config = dict(
    head_dim=32,
    vocab_size=4096,
    positions='rope',
    bias='none',
    init='normal',
    init_std_o=0.0,
    init_std_down=0.0,
    lr=0.00636,
    beta2=0.98,
    lr_head=0.00906,
    warmup_steps=200,
    schedule='wsd',
    final_lr_fraction=0.05,
)
Each number is 500 + 25 x the weight over its row's rms, rounded and kept within 0 to 999. Layers, rows and columns count from 0. Numbers have three digits each. The size before them is the row's rms in percent of the matrix's.

# layer 5 MLP down (transposed), 320x128, rms 0.185, rows 298-319, columns 0-63
106:506505530511562528545498481512441479540453440513508472520528515507516492520534557484469464451492479494503521489507496518494531493455554534484487498492480515486495495530522467481470513540483547
102:488444510472501533479465475518486526461506516478481516500477544500509511489508496485518535473512536487529537469497481483539482491510493470477518500519461485474491533457536487532464500505531527
097:487493536535517469494519517462550501498444520471478472505500505540504501545498427491509485523457493506521510481518479491477487499497486500470524501463511497483534521503521513494515510537478503
106:550503473474522505470468470530516492509506497502495510535465470514520496521502517481489526483512520499515519502481507465514502539438547506499497464509524495540487540523545528531516519502481487
101:538501495474495518507509453518487537518521525502510508505454481490478512491516497522558513478520529554500497491493547521547513550470463472505514518533543506555476473443483487527513535505491506
074:512509494501480483487499523542499525494490523467484510508466520482512495512523529473504522490455533492482494543513487478507528514468526524431532480515512504512528573530499486509515501523546506
097:477503524522526491480505561519520493494483499526527489521550499478501499546481448515465518490478534481475481521482512487501477486509504508505495477489500469496479514507525517474490474545494539
102:492504520517486533479490547542502488454504512475532475497443524548511484495501494521518521487488480511495521544492520542495492490558525488529479457457526487474498528484507503568465506528475521
099:517486492502523491528473565537485496521474562526487475501518485509441521496505492529494515513518513510535491491541514546521515439472501435536507525535506524498525491537516490507521520549478524
123:516488458488483494518481466495515477496494508530522470461481512487451510524534452516454541488470490498540461465493507549513480535477468475559526501488540505449533514487519527499462497474454498
107:512491506470496481510492480497489487517516549518518545526496473497478524510511471511517528505495507483528488526477502491562473506537474538522471531474483454541483451532474468493489536465512488
108:492494473531479528511466542475497456538540454486495492536523517518486514446442513475505512474493539468507471485473499515466541485490494447493492498475496504514482488470528492535533463493503482
106:487466457536515551512506489493502464457491513506471475505486492525491495531519503537517467510499505525472500531521488524498529459472490487538541519534531480467518510501533484522501549514455480
102:499507509511492491549508494529567461516458514470495490498488485489531533513496523455491454527492502541513525498487532547457473504444513508491499495493517475515503507537498488522505509515498464
095:530522500461495531484473475484442490529498507511514496531532485497489479507510503521502513477522502472461500482474519482500514530507493579512518448512507457450502498447484507504495505523506546
099:505519524517507508486489475556448482492511519479494521501502517485493507525454541537528504477477497476493491463467484464493505484477485474524449491528527534487533538506484472493485515482538483
102:509514535503505465488491496485481492517510511479516527487463531482517458512500503517517508530487476484546529511490507507466499517475539561500517483507526520521530481497468517516482520460533492
079:541526507487464557528492512510500538515524505448439524511477533492544520521537495494492460470504511466507514544483483504498548527508530534482494519487452525471500501546465464531496477483527485
096:506467494483505466454489528471518521493507514526516471489480531458498507515479453506506547529525451471486461501530540503521503486495490520497502532496550529500477470522528518545490489466493502
106:495468490538533522487482474487497493511540500490515488499477542470500507508517534543504508526484482525455495515485521490512505501489487498501464477520516485484488525536517546493453494499490491
104:484479500469500516482550539503509515512472506469464482511492536535479502495490544502489477496503505444485470498451474493516495509507499513479478493488532496476487527494505513531446468527501545
075:525508512508476537518515462532475514508546525461492554488472507462502506515512496520480485492496528462550545492515546502483467505462532526479559483477480522525528485476494496519508486530520499
# layer 5 MLP gate, 320x128, rms 0.184, rows 299-319, columns 0-63
099:503525520528509499482507468488514493552503516483465553505507478518527516480546521501503498497506527519505526486514517492495503492530487506489501504478475480469491511493447507518445490528485488
095:469472519508469522509496462484484451496494484483476468453509473525493459458538414502474515456516507485493478464522476490504490498501491529513523512495462504447525546485465529474500528519478512
103:505491522509510486511528480562510478535471537477495547500523454527532547513520484457509494494475527508459510464450531477513518476519493520483488473490505489513471505450466484513499488464522539
099:505480479519475470484482479516495475480487460527504519511487524508519484482504494450554521503519494475516520472452503493469470488532501541494519534503479488487492529522506486553519468440473493
088:493466474465538482489537529532511495498486484522509485479487547486542495487518509521483568509523507515465515506523500504513471535502500565485513468480529478470454466449484468508515483514545519
096:553477487497473471512522503529472549528505506492496527449524538510476527561484479501531497507551511504470507530448471546513521493507518517494498480505531509519503494491516530537477509492520504
108:484554474506479520495533498563492484485499490485442483514443506471519524463471513567491490505511529474521509505503512505537526461489502476486503511473479458508516485446515471526532498553480548
085:520485535522460481455474466503544492508479545515522481542487515526487520506488537510537465475454521519496527464461540497533523451489479461525505473505498498506454484506477479503477478487532505
118:496476559478487495509541516506490528483465514505478466505498527496529509480490485497524479498501537488503512474507508453507497502513505486504542483509544444469523502519513455508491509499473522
100:531505514482534505485515507517490547501515517512474485487509486493502465496490467508495501502511478497496486462536538519521476517519481544516514535473508540538474479469466515484516548530462520
108:545502519452525477509470463489489489441456535504539485459517479456541510524540500512475486531511477514533523501477449503501480521510516477534525491492503488517536494446512503497499496475483525
104:483491508448517481538510462517515470496499527502503489508470492547542526523537490481550462462477500460492447535480475536474519496514541513558487489494459505500478446503494457481475527470493506
103:530526510480494463522520503505491458518486480481506526530510451498514466521493485493525509533494504519489481490470542430521481498481474541508489505470500515484496493512503528490511481523493507
092:487513517472478548512471464507483493523449502484507504533508496459497483495507493541504503503481515465496496508492534455458475496481497533486537484504505471500526485511453535500469499533496524
093:523484521479525485486489535475507499526500494484480474501493469497512503496473467515494493512512515464506513529499466489512538469466484517563520485506539497535467491491488482494530547475516482
104:477487486540485497455495481484451469513532454533506528457490522479482515483502515486514511505489523547490481468502470542491473520487496419494494519497512496461483486478512463536499489550513495
080:489498459486496501514495498505484503538494488502493525477508526518556477502514534499500476493500545501517499509496527472480533501485510508446484503431513500468473487519481490506482514470522471
095:513467499527486464495506504562461481512522505540512544465479470532482530495525449480491542507497476524520502496512490570488529495499515512516518485507521507481473476540508527552435524511539519
098:492517482492448508546490486485513496454474490470467531493512480540528458476484472473486527475516496467502469489521529536472498499469537500486521557483465505529504492496483472502498533493504524
104:503495504454536541539517503514510551534457510496453494503490491470501490494511541484494471506470504480489486461470513508538456477492500498452470495458520507553503515494507466528515526527535483
079:472498476520492496532533475504540487475555535487481491482480499546508479546500501489526491504507476534540482526492479480508514483526502538477459487467509533513485507533507467469515546516465489
# layer 5 MLP up, 320x128, rms 0.185, rows 299-319, columns 0-63
104:502490511456489543452488581493487526519478498471473542490473515528535536500560494511535494521510530549497543483550466548473535474501466480504461488506475490519516498541470511515499529528498492
101:518467474497457524554542473536464491471545520486505503530512475498531523526495497480521522486505476498475502503462546519493533496508502494496476486444526493519482474450485514480480498516482504
100:488482490509524507510490531518500488523512538479492534507504508524492502494543529463524490495506496510483478518502509451497539509497525475492502506495478500461434476455484477508496489422493506
090:510503510465472530525485553483521512537508503500471521487519532521523499461513461496475519466516526475502545471481474477475479527464505472513499504521512470434453503495511534525469463430502477
093:495478469500529515535504490516475473512526496517532493469524520486500536473535506499524472516521486561500524499469472522524462478547479508531517517504538499510486463478494506476558496482506532
095:494500475486529524499536508497517480526526517511505509531510488476484498497496529523467526534500509551549497483528522485508475478528500489497535542512511548529495501501498498419502541512494515
099:524481475476479491449492502462508437492505516476497508487534509495456549467499509520477485510494522490531504486524499460506519511512497449483462504539512539539501499507536498480555502437460463
095:518558483524523548536475498491528511457542495435530496453500504473497498543511473482491536528489494479509482510494491470528494533541552542505483531476503462492511520505508508490504528527528537
125:481514480509486528488482509493513498453482441506555527486473513512467507518520503493478512469528446523500523492522562531493504527497502529503460459444496544480468536454469527492462505504513515
110:532483528500485511516536516505483511512524511512459506484507530471490528497494489468504452503508541492456515543508450524493524477524539483515488488454522435537471457520514461507495505486478508
108:473562525524443504495466516524510483470533542500451502473507488505516516489452491497543484488509505505511475480479517503503512483518498519524512507527495488502495461515481478517462506507502498
100:484500466526484538532521530495529504494491495484509499479511508535493558484506484494486462482506479460444512508525494514518482461476446524493495529487502493515538514513530462516525528524495534
110:531475520479449515501511516538459485550479458496501519508481512490491475526522466519488543551491497492528517523485501512525513464461507530516471506506457542520461534470497489509533507521530495
097:479499469491508532495515499489506510513511511465468520509520521488500469510503486470501488477495467483503504530501500480447494476488510532528530481452490527482534485558520530480514493487469495
087:498472512503531557549495544451536472482536493518458471474480503532490508507498469443466508490523508502490464500485522488486493539512507532505522521475513495547453487524485502491503511477495522
099:468503476485522478501471452488509480492479509497496504523503487529515495503474527463543490452561447464465477533524532521526509511511491495504515504456475476469499476515520487509487494511466468
093:473502511497483485457499498487506507447469532479543503485549486504461512475487518539536529506491477522476486496530516527466479464480518483512475473462540453481493501519503513468509507516511490
104:480495495414485518530489502519502529530483468472500491492496541509510514498530486491480475533491514508458517471484513465474564471480537510496542467495509481516505535474490478503494482466465544
101:505518508524572504487475492467511460458489457485493517491519486521475467469509509501495510536498488472492506507524551483510531504442537491492490474517455490492478474478474456486514534470514521
100:508521504461494500529549520479516511478446493502480503487515475497489513505499549460520482530523510530526465509528521546521453508535507520528493499480499476533496497502491496468494462482494504
091:502529477510447519481519484463551510519529505502510460518528486492474534463464516493503502521512460497558524488487507490502497500457503544499496504470522516459506476500542468474520514550481507